config.yaml
n_layer: 8
d_model: 128
n_head: 4
n_kv_head: 4
head_dim: 32
d_mlp: 512
vocab_size: 3435
activation: "squared_leaky_relu"
norm: "rmsnorm"
norm_place: "pre"
norm_eps: 1e-06
positions: "alibi"
qk_norm: true
attn_scale: 0.177
bias: "none"
tie_embeddings: false
parallel_block: false
extras: ["some layers without attention", "gated attention", "value embeddings", "an embedding shortcut", "learned residual scales", "capped logits"]
init: "uniform"
init_std_qkv: 0.0456
init_std_o: 0.0
init_std_up: 0.0456
init_std_down: 0.0
optimizer: "ademamix"
lr: 0.000931
lr_mult_o: 0.807
beta1: 0.9
lr_head: 0.00469
warmup_steps: 559
schedule: "wsd"
decay_fraction: 0.896
decay_shape: "pow"
final_lr_fraction: 0.1
batch_tokens: [8192, 16384]
seq_len: 1024
doc_mask: true
train_tokens: 136500000
steps: 11481
dataset: "wikipedia_en"
Each number is 500 + 25 x the weight over its row's rms, rounded and kept within 0 to 999. Layers, rows and columns count from 0. Numbers have three digits each. The size before them is the row's rms in percent of the matrix's.

# q: layer 2 attention query, 128x128, rms 0.136, rows 118-127, columns 0-127
# k: layer 2 attention key, 128x128, rms 0.132, rows 118-127, columns 0-127
# v: layer 2 attention value, 128x128, rms 0.119, rows 96-127, columns 0-127
# o: layer 2 attention output (transposed), 128x128, rms 0.0992, rows 96-127, columns 0-127
# up: layer 2 MLP up, 512x128, rms 0.14, rows 0-10, columns 0-127
# down: layer 2 MLP down (transposed), 512x128, rms 0.119, rows 0-9, columns 0-127
q118 099:514496547484472464523445561530535505499489508524527499497524477444493507527498521486462520498518483458509535476510534521518536486496492518476513500497497500521499514502505496487542531492489516501535483505479467458479499478545511513492539502508468439500512524544485495504502477495497467494509534455502488459533525501518454525444521499499527517515494482542530515508540505533486463527458
k118 079:471476454540508518498556453509524501503516475518537515488521515503475528496501509479541532498521550493480462501474508488562506499501490471489490519484511523514475500513554510513445507553507512445519507522541499488512461490502490543501467510471461475522499471491509515482505484511457480507514465494550515526499467466430496481504506526475475502476475532510490495492477542511513498489509
q119 092:476509461543512504476512481468518546494504473463493430496510500525505501488498505535544509508447529523501490517481510532493477526519512505534458510472490487491508506489500512522480500496508481533463530523519524537523532539469520501493436532493493529537484509488488498516503474484474513526501472518512518516450519462478518470484487538459522466482479489494462431491471477497543536511512
k119 071:510502556484499489500498525509447476477499512548497495540487453469541476527478490500448513480500492488481508468474495487450500492544453495499499475506551480473495505516513513481561489481454502505509508474471475542506500520483513530519486553528526500474517525536498487541495510498501495510520540515472464512547531506512516563501476515510493524516512473524503480475549472528492492502506
q120 060:504537475529501518489497482481516494455489492487460517502491480489531510472511494486514453450502473484475513500517501470495494496518480497480514474527546520490499488486485504503440533529533469524424487517516536506531449484505533506523466488483468527448500488501511508519430487503479511520450495502479531483488498526516474505497499440455505466497510524545489465532489535472496510493514
k120 081:522501521478529507488488512483488511493503529498415502470484518534469492466526481511471512479492477515471519534542530469490500517498475441499511460496465520502516490523447526478508452478492534474483499473467465518490536492479523469533522489524483502495509522502495495502523524450511512464486519504491510462484518505559511484461523475543500473437486509486509507539475493533518493468492
q121 079:498478463511509505474512484499501478552518493459518447474489536491479461527500496506535561511479546500526464473492502520513495479523496488495523507496473469478499473539506532552476476491491552502514525508521502518486533527535489464472454520502536552516479493462522498501520511466503461470509517496457513487478510472486495486543501523528508546452521512461527482505493507504514547508526
k121 071:521525494517496479506508510495485516514492468541474469522511485537534465507436506510509469508494502506498425476510474526480493530498493484533457478497508484485504475464528536488519502519492496475520562502496461490501514483486508545502484508465495530494507451515455497517504483479456478507501528495540503529517526476488511519518484504507522491520508509487458484462547422505486512564465
q122 092:498520549463463468544484541525492498496472530547485508514514487470498522533490502460437478508550439485497534448518502486509534478479477505497508485522509519493491534494502485505549520528503497473537473473472474489504493472519498504477535519480501454488497504551487529488501527504504483518522519497492462481550498528490499520477486501501503513530494488537508511489532489519442465527457
k122 074:484472454519486534504526435518530498532527466473540516455490528484465528492526513477548533530517528492501473513493490535532486500464518474498486526486500523520503515541503479499446507498525508475507465528548545475490503488482492493494528482495481490518515478477517479461531483525489498472496495485507524498453446487444482472489533536495471505510496523502469510523459523485534510467485
q123 067:496476482499497503503466540532559561479517505479519532474525483470486535499461470480544533525520491472510542535483510530532499496518520543487460528499505486522493490514533482547485532476513465478519482514530506478498494487545483481509488484480518521549558518480497496485486476503528503494475479449528510489473492475455469504482505494466518491520463510508521500508491544506475482498445
k123 121:531513547478487466521503518480479515477467515545463492519513482483477478511504480520444487472481485519491506512531544479484521509520517540511498480523477492498503489479495523456563479509493523502519504477491453534523512490490529529523509522514506498493499527546519518523493514455469520524543523524476474496548520504532547550483501532517522483495504454506529462532545474540520503519469
q124 060:483526525493504484503521491508471422562470488512497472490486532544509449511517549499454505507481486503488456485509492502476504503510491488481518493498476517437493516505479554476500518502500520496512479475472483533500540513469508496510488523471493554500472472514510498525519527470475453463511545545458477474527495533514534505511508534548479502476531521494476504481534482508512512524514
k124 086:455483467530489553496504470498512496529533465479543492479477499487520505535456502476533478506509506490523442452457493533511488485468499467501498521473521487517475527537526481537456518526499457492513512520547548462474473482510502515494482485475478523501553487463497516488520472524502501485483463460541512532491484480453484472510504520503489522530478523503489498469502507475464488496532
q125 066:493432475493460510490472504516538569477502508482518541481518497458466515483481477479544500516539485481516537519499501528512521496505480535525461518502518504520497491529518459526482511476489464494519488529530510471492441502504472502488510499507503482528531526483507494497475456516501533516492485458539501513460485468443446512483531511486543508524476498515505481515477509501474467474455
k125 106:545517550473492455509500526485491504480467533534468485531495496485471482496505495522442501476499479526487525530531534473483492504506492528514501477526486474497490488483476515473558478485470537525503511467457449521533522494500520497497499503543532475500466517536508506526479514463478519519533527524478467486521535528537537551498489503513500470483502457495539495529520486548513511540482
q126 070:497498472509509511464540478482499516487486506474520509520496527447502502543520513538528567482510564503557515546500508531508469468537483502536493474527515488485504487555482467517483492491513532481506559547499499497483499519530485474504503516506472506493468493468497508539487439484516508487475481456501548503488511460484471487518500481519489460455511512490530504521488521461508519506514
k126 068:530535522499499436509486501479481515475502498512451461530489485533497484477473497526497479494505518511449479511523515492477502559525479461520511458546494493493523480446501555488497497480482527479472513518466444536511478522485515502482482537491497528515508522530488495484509508493425496528546515528518449530516540500513505508505506506489545479460498472500475477496527492500514529478508
q127 106:475481451527499531475517428484481485504527480470481488493458539555475483462522487485530514534495514520489475508510473466483464515500508502525510498471522507488496488477503518490447486503485468523485501485516537501551484521447498514503453511512546532500502511464491468463510534493516521500478498536496518542442460502470533468528508516506483524493489489503461479487471503472492531464493
k127 065:510514521459515479531528539480457493508460518503465472508491478468513468496482485517456494462474506515512494478532491517430481491481505500500484464491465490479535494475493496498519474485459486543519540470511480506492529494485504491505514465511533518476483491521487532548483512478525537514470531499518495499508532515556506526540500493541504504509500499459506481479510469576456487554499
v96 085:491491477502507505515503498499470494525522509494520522511490503550516504516509540480505502531483486480545476490521478490467471483507457465508507454492529510488511510489551505505472515523472480532506514474500501486481483516538474532469487501510500521487400503487492504472507535506521492470481543489559481507476510514475508503505511452534451546507563530496460509451486477507486489491551
o96 078:469488512521491509521478489486544510531501551449510529496511448472502531485477514500504510504500509425518526533475524538516527507464534536524491478486484494536462510510473464484518498467545520511465488501491507535468512501526523493529556499509479464521503516550509538496492483514488485515524488485466476499467520489528436518450482484457502504510469500525517504485479493481508510478472
v97 056:462487456523438516510508475504520483485542453503478505519503509497538537510488528494571519522507532486495476496472523510519488489481498446490512494508509504488474515534525512513468524550481490509491506515518548474519514514495497484466504530454492521471515455473443493486498503489524481499442488524514543524490492497466573463509485480505475524497479526516484521517493496455485516475499
o97 066:483472464525453518473452474450533551455518506531504549489503493495478509483523478500493500534547526474516535507482522479495482490500516513496486493488499524538507545527483446523485519497531485475483488521520525476465485496519465516501569445512501446518528495473509484512490481509464499499520443469490488505499487490501462502494499522488530484502479446470507530495491482503542480495492
v98 096:464430515499543493477476522521487477486514542481528509493508509513547511524485474477503510503491474488549479480507500460502510470536486453475507495493498476510509510446502543500491494495519543489488531532509503482453492512525503487541488460477500520524459520486515520482488527520513493508468528498523472443482487491510454542479465479520467554530470527521505505479511531492492466513549
o98 095:480507503555473501517476502540512503519486500499540531477471490500474515526499511521503513500507521498462522488444517525483514513485511542477491480481480473493496504523515475484557476455514539528507519520515547499493484467527475506484574479496516431473488516531523522496510525526466490522510474477471438522557523512483518508487505531490484490492526442494497527522525509496510518495538
v99 093:510519512516477532523496469496516485510514491515519505514488514512485512548481463487504468492516480503499498541510499489502510489455477480506523478555471467512490524444508508487507505534516497450427498495488482497500513513508492506438505461503481502521518490514476490462466459516445492429501528506496475522506495517484511478489482545510532494495526510489520533558540462489505479449557
o99 103:495501500473522497470520547508523516484501492518462490519533487507495475516487507494537493466541484531463506485478549520531523509488512502531473498469491447490472537511473520541494507504519493436552485485465545474492478518564452529493518470500528480567538482493492487499480497504487475498489464450496544496477521473508535471501526505494486466486501487514497496479475494478489519531467
v100 081:512492507473519473480515495480503489500510544494492497499483490496482493496500584506512541521543515502527477449529493456495447546513449494523520482476452495493483482524531570550488467483502537508509524471494490519501520511503508530523497466518472510509433502482517520489452514496490492497498529500543478460520463452532497485529495487473485518484511488507483484520515483515534513494520
o100 095:526528481506499511505517466535500508445497484545498499442511498502492521500493469516492490489517541505501511518486506466532487517467516546522499483507490462541517479518518490509490453528490413477473530498480492527548468466478530518482502469495531452492466498506496451504492507553501510495501513509493524507484547538500515503518473512501532486490478482474561542527518507525466497518525
v101 083:489516484504483503479478514500507496534506498491469497532501496521564508523502433527491454516474456483467505504489528567547523474504447539499476490532520499499519496535446476494508510498543509510471516500525516483516504487477496423543516478467481490501504537488479520490515485498485526519487489535456516524494511482521509518463504439470500497514459524526511518518498496479525496528509
o101 100:462525494481558486456497515449475534483525472513517509572430494521501527464518502509489512483467561493507484497538484504498489524496487482485507464484549501512493501499497472526479467502489474475485500506492498479476505514460523494499518503513515501489533503497517504505498569553519530548493518477461513536495457495497456489530499474530500506528511483493477505490443493471490505531496
v102 083:457484486504517527504501514502494488446470478476523482467512485493469483475463482526530522495493491518525492508441484531482500512523541534528479559476491499502526489488459480502458499459482504472508546514524530491483478503491482510512472501581539523507524500469507443525504498485499504475490481529508525501460524510534475488484510510497484491517494522483478471514447567460483500500472
o102 087:505456471493522511487498505501500514541496515493494515529484491503538527502521538500498487480524504518486476510529506511510467513515514520472529477472459538502473484515492499511478499469487495539505478517508505508475529556497528488464501513438511523492534505456471527473540555497533429523472470521503547492452471482495505486498483466520485536490464529523498492485521505507444552473541
v103 057:512487494459498491483534474504504546508458484479487488463524480513506492518467476514528538495520533535518494519473505491476486488525507533524483507475547485480489482547534513552474478495494472484547495488511496547516495522483528513510504491509504497490472510482559493524467518480520527504493427473469504524504505531522440472537491545496500486512489525483463454535490494510493539514556
o103 067:473510463476574527504510460508472477519494503462499465493478527526522472493525488511517505486473528517503450499540463515524466518526480481467504516533468495493496501505512527498504504508452483520516511498542519510502509524469546465503418492455438537451492529456491498485512529505510500500525529494509497484466492513501509481504493460479478520475501510529464517501508508499482548479517
v104 071:500483508476503480517523503496521542474474475495510490518509503446468482440488476514477516489494425500504520496518422455494473498507462511484496536502473529476515486480509519509513480493484496549535496478499493479532499509499525504520480521505536504456544508482514488534492492485556515486505521503459483452490519502528537565499510506530524478516526506486511468498552536530521481509516
o104 082:526471510528555504491477467483474493502502479489547471455500514532527498516483526473534540498457516520471434467512455506511496496535461528535511501470488448473537520471498525518521511501519513514543503503464506548489496521491502481500464494477516513498528517520496524510520527501521474503524510518494509486524500496490518487480513467487473438472526539494526459459518527494492555501473
v105 085:521468481479515508508532529530496520506502549471514480501469508488495483497522522497512544503521522505518488498476458520492492513501503450502503534462416505479533481508515526531468476441517532527515478525511539534501475543539508495540489514518526515499462483471495507498543491487562506474486480507532495507486496505472467488477501521477458496479503494492438476534479502506510476553496
o105 094:491486526489490450441510480443531503535530506483478479473508472487527497507506507507467493530505537498511505488505504500557557552550503507505516470502515544511473506515495496504507510512452517530458516517514482540539489480483501470531500478491445536481532495494527533466482520493486496480513452519504522530525542494518526482468467534486539488509499494482551492509515516511513509464518
v106 085:538525494481481503483482467472520496513467509490536501490468514497433473489480464509497455527530506503490519505492480533537534487481541526508482520478501521490513489513525431508499499488492487491520452495503502520525498515462499488451487547491531518503457452496512506514543529472547535489509440488496484535490510501494486484513502512492517458485490519462474491514454524512427527492490
o106 091:468471450475516471519533498459502483492500562526447496520525528501501515489502564492493518467481508504529515521507496504472495497515504466525522509495520499473475546483505472502481499462482504520465454518486530495489472541523500495519469495504487529499482515515479524500503508460527521495485468524491552491548511492508461472530467497440533501474532538513495490516547522533496512470550
v107 092:532518508486498515496502482510513505495505499501444479451480491488411490474477513483526525483515570510528504510515510515513495514489479515550499479484504501497518448551529498529491505496490486487522494464501504528528517501497536514491484490546486505509564515508517490511516466470523522475489457511494480526492491506460455452523492550454506442488495502482526496553504481481487516490523
o107 088:523484486496516535460501499436506508477499499482465441480538525504518490498547491496504460518479493533479504507498521485505490470503499464520478482502500491507465477518500509488502481447491458503513504508497540599525497513449487505476454494483486506517517552425467488494481519449483501464510478502504481493500519500524508477506540500540482526471528513544488483503491485496507507517497
v108 078:463438517483517515451497516496493498501526535477471515536465515447541542498487487481509545503496513511523459509533510489489493512508494520514531487473525492484528499508490486525498493491479511521516524474500499493440519517522488451491496467429512491502531489507519504475533538515503484467445454501519484494504499490531505453482488492530471538500416482517503513482509520490457512493498
o108 085:482463517545548494539512513540549478483498473516493515473482458513514542493523490498480493519533517479538571515476507501504528548478539482485483520489467499531464509504498496501477530510514562465469489527494525491503499497529447496516527482523505440500493485466543529454499500519469507531507517500527478515495461506477507469516517500505477497499533492497506483509488506495541466451496
v109 097:497471521489540513480493515492488474482535522478527491549469515531538496461476510503511527507508488483497467496515453481489472492544446465501513486487470536500544481460504485510495470460493544514497526488507515489471523520499490445540475504505497517504492508469521522503535550496539491489486530511523487489485492487536502553501462459524449530509541504481494515495473528478479487470560
o109 097:465504527502471486476507504533526508503494493485484518488480484465512517488485502486517517580477518507532492504482494539442538520507486535457447480476466536513454521502515517482519502456533574463474479532468523515517546475533498508491502479463478479518539478496545480468501503511482464507479456513559498525505487505475516474509491489489500480500500493491485482493504486485506470467484
v110 084:492539493512501491533521467499509510489488446508517521516538508545503488450545550482505520526517558490419498468493536489497500483473522476455483456509484493492483491515561517456504493513510467500512497489489493514496479467527524575521491521481501472495483478501504478500518504515501490511557486493511516534505469527545505489507498512515489501496504544498456498493505448541499489513516
o110 088:496536464548460514523530476521555473454491515522516473490486536468525502498519454482529460488479544493513538499513512470498490497528483525528474530531469493510505515496512498512517502488497477458436564509506509498535461508481486496515520526501493525492486498511501507450466488501438493475480532509508524475527545516506508511533496554462504481466520503495534492515466488517519498498488
v111 067:447486481519491499516510502523511496482514485487538517501533513503500518470489531481524508528513521481480501493493517503487463480494494503481493508465509505518458513501502490500462535504511480468515508560513521437434485507535463477519491537469520498513558458489482502489517475540521448510481422457525535532492485468454521483484525473511492505508453529538485507466489526499496507508501
o111 078:509454458556511496498474481527528506498509483525536525500459472517499529499506499468536495498520518439520566523470518504506492503467518489486517516496522512522512506483516472567502524514490493517473497512524520467464479510502462471468542469529496458501485505506514498508498454552477498497485472472450463510553479513498470516494496516478510530493483472509551501517484479510531465483475
v112 091:496489508514519509492531504519516500466494492507536485507522481475507487464505499526511541509504512511495487516481497495508515521544491477485483502495480499491499477507440553537520480482522539495489524529527513522507524474536509518561516509477511516524640522461528497514488482481526478507505496521496530495499521494502533516505475565492492479504506479507521496456502530476535496539482
o112 087:477499522423462461480475554485495500545493489512477496504434494479512503547483496513487494468490492488487482490551466498460524498487497514501501496514513547482504540494483494521499527471438490503519527490500490498531492500458460534530459508447476511483478490465508499468518533535499521553496534499537537499508472454531490488502511487506491548504517473487487464496507496503481505504512
v113 051:467483480530507551490523490503483498475529502483498494521533497488466502550517479489510478520484544473488495496491532551490537477491536438512485506498500502513492519505505492475459497540498479499486471511546523480507508504537465506428478504526515546517521456462428491499495497520485480503463529494493519484464483504473502518502559484533488520518503521519488554504468529488501491508543
o113 067:506454470528464472505479501495522509499530538504523574476495498518467519498485521489551530544533515495480560517467496507499477475498498489511518494482494522542477509514494428510513517502538498464486459500504514445478535498507507525521535478494503434531501513525539515479511484524489467505495458497518491491507492490478493495487479513483540477528513470491520478529505486466528461477467
v114 065:516524521502513516501504527522492482510476523495552487514451477486486454500486494487503514503529527481527508504474502531475501543512484536517501524499475521491527509510508505511490511489484483482520524495511507518503441497475495447469478455470536502473500523483448542488468454500486521498510424471523493506499500520474455509546498528490550551515538466488462474477481493495443475501525
o114 098:461444480475556489477486470453482511504511502486473472497490528493502497489502509472504558504552527492519498483550531520523499513469508497524513452496491518550513493485501476496499465490506500551454469495494489533483510487504512470505496509464486514524498490479492551492545522463480475509505489516452467486477470506545495455521491485487472513471460526540510466479497519532489482475544
v115 132:513516517476504498492496500494461502482517501524481492509469480554537488534494482500463495516482539501461467498483487442463507529492499438536504437499514491492511507475498490461508480512461502492483509487485468502484517482492500504463500528536495503480466502553491498515532519496448508507503502499538468486524508528512538480522483491567436497530568476493484507493525471461503511510535
o115 136:438501522541520514516532479567527415556550504486505507477512529495481519505553483499524496497544525476518525507483522532538494488490491519456524517488466535525464521487475504521505531482551487464496490507533498481486490506503482523539493507495483484507525488501494502470493497540520438519518473491519528471480449486483482512485506498490494506476482510534507500537498505485481489501502
v116 052:452469481535490527489484499524553495530538511508496513522518545496511536486539493452522491531534514455493526489490511516508496487502486476472507507489485553539496507501498508536500538450528496555483466528506534447482489497512469479511496470473506508512542483460475482452551478521534494488463496516531539498500494461455509505496506466487482513493534519517480516497465535486486489509484
o116 064:501470514526435489485465495500558550481521486513513548493513492481499538466493515511520508529556500481524571514463514508511500504477509501495491509491503493537489546504478466507489486496518486460505469528470523442474506499524468514511562492545509427550509519504528474478499450518501489494492471460516492510495489501482493502487498517499530515530505473488514512510502517492524460501501
v117 085:499494498495501495519499530507505493507509556521484506518523496488531497480545512511502530515500532481460490481517553500491446510516529482498511455490490480487537483532514564477492500483536537470477502521505496514490480509514500531503505468538457496498434518480494524499510550510516481497531559523507474491503477493519448516495453472465428515448496527506517502510499455496497477510531
o117 080:513502527515506510522462518510550489490524478487498491529507462497456505527479527520485509526525508454499528524472514500531537519483483504476497501524480542566521525477490496543509525530511477473484513506505476516526490464474507464460531500507510512495484487514503487510468461551463520485491515515487511540515485532504528548491551509494535536518534422508499490510550490488529490512461
v118 103:503503515518486477547491492517500479519495491535475507507503511518514487523540510487441466501500503497441538460486514518483504461448486456493512494495464504504475538508458529473546511522523485533481473483485460482499519479508498543502522514539474468497498492559481512505526476509479504499536529487507512481526495505536536513497563467526492503472508491500496529545509472564540471495485
o118 102:505487449544514534539525487495499494486537492509493536520547455485453472512488494484532509496476502494495473498534529489536528494485528493475491504502547481471489471497487495473488518507445519485538502525474504475493492507487510454508512488502535500520485524534508485542505493465537525474528441520448533508516475464497451510509441554493487508520504477493506457504504513487459535489511
v119 072:511472492501470490545503478494493517494491483515501504500449510479524491439495515549513511480502525488465534549464494568526541496497540567505488513495510567489486470522493520480483486483503482490515478531511507508541525509481524487498503553506501475483486511531511507502513510488513512515528511501472561466511491495502559475481519528530501475505508550500481502560494446501506496492509
o119 093:455516478519481467497500497479487457511528520468513474501494501493511476486469497504492529497433516490532486495513449558552462488517492534479515502543478519470507504485460536472475540507534486524496485523475498490493520503518541509470450495484477541470533525490460520455525466500481541527490470476539515510549516467507501505500523508489552475464514480492491516475510501475505507489492
v120 070:475500484521490497476520472510487469492526479483506505489481521539515533472500522491528501509494558503487463500472438494487480504502501456532505484480507526495509500481527488494473528488463500535490493504486519483443484522527477506487493512488480513521444493495503486502544551528479483495459468491558528524475473523506519470523515481521451530527525526494452537489471519436472498465543
o120 073:509463505501491488463476482475564551483515485468507558472525479466502534478548506467549511503544493487502528528471489519490490496475547526506496501504489486521467524521474471535507506494543505483502487523510503496463487507531478514493570455520493458504512484507519467474467468521482489501488459453475479507512496483476459488468499510487499494498487461475537487511519510496547514476473
v121 104:484528497501475459505507480476509500509498484511544506518465511509577500477510506538482501504490551496485503470450510542530528463505440450496499441494492519499522480546487495447507479479485474535490503503512488496509497479515519452511502505484491478498546529521518526506566492494537516535530494513490502507494499481534501546511486501527475479481501537504500497551518463498510484495553
o121 106:487535422516507547500525491511497473494519492506483534476504501510513503495488466501483497504468468496487507488496462473482505510507482514454514461518515512436559481542487538528484590510484526489503496507466489460485506506476524501498473489493535529485513517524515461497503515521545537511500499497516558498477519557525501508497501511495468502485549476492458504502478532465504510500515
v122 085:537547507516486484530512442493481475492505509522534477512533505560493484474542557496481474519512554480480504489498515471493535505462469505503485453538517498511507509473531516453498502537486489527459480502475423492504493470526512551501488521538469483495508527520526506530529479493452491518518480508535512512497465507560520481515498509502519496495482529498485531505481485520517491497507
o122 083:474532487545499543536496500536483497479481544500505530525498507494489500511472452517499508428485514518505522519489512454492573520537510460474510549500514521526508451484493515480529526503502494460497512503502519492486466494448480471497528492509524492488474503540524484483470490484500502483462493481429481498500551492478506526525499510525525495497499455483493506516438506486509510466473
v123 084:568535510503484494490492470501521509522492515539487487499540503501464532501526507470470486498505511495529501490558489452491485501497476431473508485544509479527493490513528517467516509561529512482485488499465446511496525482507486551461497482503473475523491490508528498487509496499476506522523510526490458502516494506483453488493521487420478503488503519503573487489529469528508491469482
o123 084:499524529497524566552517472507476502467461476474512529537522536500463461531503523539533505492517484527498519501498505448492493472482514468486518513471485482498495531514509487510519499452510503499536494478473485512473492490508494493475519539527493480528497518523456478514532483473500475471499550530445511463515498506543494554485504506551510524504493504492444467531484496513479535531473
v124 094:491502487522463509498464480468495495487508486504490528534541504512502488521501470511503429520494506482469537534489531565527505466460550522507513497516499490479487530500477478439507517539498481494482473543498511474500496475484478470420519507511468483493521437505447484484457463494501506476470490465481535503500508498506493490489520503551525520502528535487509525527485472512498501503506
o124 094:516495502522489493522508494558508486450501499500501522489495513511484531482518493500558511525515549511517539540472515491463488514500511488455467502491510491500480503536555470498533448440493546519556529485479489485468528518504506489512536429497514481514519512535554494484536503505510455489522464478510494482523481518493490483477481492499488490547488488516487506481529483440481498493490
v125 092:514483498485519497513499529500528498525483525513509493439430516500441475503489521500500562519514462507503499489514470455504473509545485474532498547483500478478526493511516481563495495459520533445521508500501515521517496523485492518556490503499511499523454511482533506486500550492517471479505526526480518454515488485469497502492461531487476508507504456487487476423503512492498501482494
o125 098:561463495486482462482478504473527469535521473518479512546512441503520543557470496528523487477468499493516461511513473507502525494495475505476519523482519529481550499479496557504519460500489499518588516483502493490528533532544497506488496473459514498515478508497493502490468538496488489516486537494444505524494496518510526503502519512460516496511492470494487507519487511558502483512507
v126 075:553519507489526526458469499495495486509513552485467502497481524527515481523484512486503482502538491503522480520521507526524513513488519455533522512491489500507491482476548463521507493465469550435489496491492501526494510529473476477477492519499516522535406502480506517489496451493512505426488493505500462521502493474490443479534466521489537531499522493458487506512510489505464503482499
o126 108:526491530461484517494526489492542492535515503482471492496467480499563523481473521532553502502521497481538509479500489472463522461495497484529475561469537526496507481481487436511491486458481516513503524480503506460547463514538531516513529476527524519488474468473457524483510531522460496493520463489526504507493524498505487480493531493489548503471521526536550504522500510499520481524503
v127 068:453461468512533548471510485530514494508550483451479511454472502510493517524481472483540483515525533485526506496478488542517501480472517498508493533472504518506482531529506465548451503490500491494503493507516539453457471520517488479477480515473498519513553473448461507482511481528508494494467476452517516503453475465468493465500509492508504517525484540490483520513477538476483484476481
o127 071:512464493525454474475466537499545551483507491515516557490511475490488541480495511502516522520554486477509585500474525524507501503485532522514499513470504484536478515497501453512488484493523503487504465521494522452481515494537464516502579481534510435542494512511519485483492449514492497502492478474510483518516499482509478505481490526485530500520493468505529503505504503485510449494492
up0 101:484512477472500493472480485563529521484471491499482530527513523510449512578516542476509504501523479494494472498506476495484531464549490503523530513515548485464526499471485499534515504481498472468516479492513500518508510481469465504486485471522525466512525511534547478491496491486477525478477517502470438478477488546478533489494519467511432475529514521474465515484511499502542514485491
down0 101:512487514487493505465487528489501500533488543494465479484481483451462523526491522508512471445498497476514519497485502477443488573498490474470507506473502481487533500462470483481489499466459516497443435480546493516534528510446490487497538486542534491491519501501545542485494509504501512523529519519522515464492491483536527533474519484527480503499526477478509472505504486499479456514508
up1 103:465500465506518565527485496497544557442492438488501496450531527459510509459517529519526515546505472506514508509488519502505461513515522505494511507484524538514466519503504541519456481506530484492521486493518489466514501517503517486535474565499534479524526511473467514533512501444496482534485481508484517481482501504498511508462513491488517448514512484518517488463478514508464530495486
down1 098:515484482513523496470512455471498488458487497527484489483488495497481495473470522510495548540474479471453508503527483522492495504477507495515500493483504487458501503523466486502467487505473467536504462515517508433473504550485513514573461573493488494509477527455480505499500513510506477514516488476504503484456488470479472483531512521523504463520552515498491430476483545476488520511505
up2 105:505530492507457515504516506471477522484520536481448492495488529498527511500493520556545497500464478509540508537506514545518468512513538512502490529523480504485496455471476472565505496488457562505503447534489529533505509528482519493481473455507495489496500471509528509513502500489543472472531515522495469521517514514499468487525514511461480512459439501506490502507506518485484546465463
down2 101:497542525479425450487507509452501538507475490521505483513468518496506533510477520488497494498490474482486495529524524537518496474504456524524501482505498500479478437507502495483504514528491514527528490505454528487498495458469496490536460501505508495491498464512503521458424492528468493514540489541484502508494550473464484469495507529538525468515538519476493488470465467489470489466510
up3 108:521475496479491526519519553513511500484530457494504513534509491528506461473489501460519501526473516511504486522523505574454475484541516551509501516492457447486513464478544509483515502497540495503466485518497513511477451500491470492504484485527457508460485483472517445498545472513512512464544463488515478488488518510503466506528509471510528499505517466554485519505490514495485549478506
down3 108:540471498500502476494521472502492474502480493452483506496490458462498451480496551479514495454501514483543499517541483526529497518478489496484525503481501519533495469454504519503476531493492471472467525527534456494499482502467475516547473522522530503523458507464516522507561493516544526460489512490513513537511425512503485495472484525539510482537489502471556487487489517508488504492482
up4 108:466479486492470518484494541461476501476490493483498523503520527497536494450510501505506495448495475486499539508503476533468488533501497500514448475522476510499459500478470487444488508496504471504467497552460509490503475522467463448507504457475500566469478488497544451522510519489541506511459505512486530478507534515512516507493526455534522536535458480496506496510482531481478503478515
down4 103:517513513519528520507468491474481466493499558500475516495496492480491454469557517494465483500499510486489518529484503509497523527524536524508532513504494527517462535483512503446493472466510447468472465520547457514538470516469469506500538532502462473520499496449508527535470520529501490480470524514551551462505502512525487531508530487483512499502527488495522497520516507478452515485530
up5 092:494500488517497467449473537483525467491524483505498475506464530500495521493492578524512539498492483509517524522481505494519456495510464459536521481478525497527475473482531535511499437506495450513526452519454472483540470501517456538457476515485469503490501484508469483493493508447487477529494497516528454521487507515511502495472509512472467531493524507523512512481531461492519524473486
down5 096:509496526478477494475488477465476496514502455501510463494504500476546478536497493553463466487511504512516529472541501473500534493505458494517472503500512524503501472493454500526526492523515505458471511485531448489505510521500452522455491508503515493479500507484496509489477491455449506548477458534519499525493503507576524494523475518481484516473507500490483541481566461510507552494480
up6 106:544503478499554502481529483477518485487509502528501458499567520500481512500510514486525472506482510497504501515463531492512489473501471521517455530538507516480521537562473462530449534509507490427478542514487476487524507517508482513511484500536529510517515489460519494535541511492476530494509459447524463483504497539493501497503507516519485517489497525499467496530537485478502476536547
down6 105:534491487531507518497496503510506505479533503526523439517458518545471492494472488536514497494510503481470511557493471493560475451480470488474521495495486462486512466548500499516494535450499505468514485477489408495510507491485421509478497517479529509499521540514490470532542514490517532509540484522541486499523490485479492518487524521493470488518511495478486479499503511523485515500505
up7 103:505449477496579525525469521478465527473487492484532494445497513497540492451490493484523505497494503498499501470495522536485522516493480526534479529499464518487492503522540485544506501512539475499511493513516499482525447469504486489501484497463524503515526471469500507510560517497476480536481482463530519515512560532500547485519536525505525536454486506511484511515489482548501528503529
down7 095:518491546423497472489486483485483549520492442488507517499481474505550494489480530485496535506541523475554461487464497491504507479460457458536515533509507442499479517471478482470474463503471489513497475501484525501493494513487523522506497509493480493492498513501525472505513530478476529520509452502514489545454512530514448477464479480494502469493504509481504501561486501470510517492486
up8 099:514456502461472508514496482490539514484523512534519514499460482516493501473517459536502479494540489495524500519503456540466498505470518508528485498522513573472545459489503459470483487494541497498481518485499513496518465519504532500551490554523514571528502489527492480481465533495496480541507502480483491534489501475492461465522519454478523499480515496508518451467517476472481488509516
down8 096:486504506510468456492509448521495523517499491479513470502476458510492488484529513509491500536493470492492509464539460478497487525457484524508544478508500489533454432475530505447483464543501513522512519503524512495521520499463484541484488494516477485445521516501518469508529464543521529502523465518483517508464515491529519541481473502526488498484507505481501547488486488476452464551475
up9 095:512491501482507523524520455525515499477481476490491492503447494439452516537462507526518484515498449506533520472464502527468455507485472502489514478546475509492530498492504472561495475496517503489470488548472471511492549507490444518450483468493509518506527474502505482520504492505530508499488481477480485496504526493519544494478557549487461473472543514518508477480519506483477510499535
down9 099:516508513466531459479494492515530467486498505515538492520478479442500529533490476477500503508509452518519501477488499470489542460487481510516452499488503530458490517533491464503531473516501498481453456505454430491489475518488487512498472529504527485477462506472499473542480486465494509500530437499460446477530512538513531517497496520493482506499530507508483491467471525490537490511472
up10 103:509463482539510516497528522539484525503449521496468489470506508515460438521491511444512482522493466460492507519501526474503453486535493532519507498498469525529477475454487511519492496476537509503481491544467502502539493539499502530501452495500510478527481512509487498477545514462469456476479431489513516514495493502506522480478518507495506469477446480509492467557482504511516500460495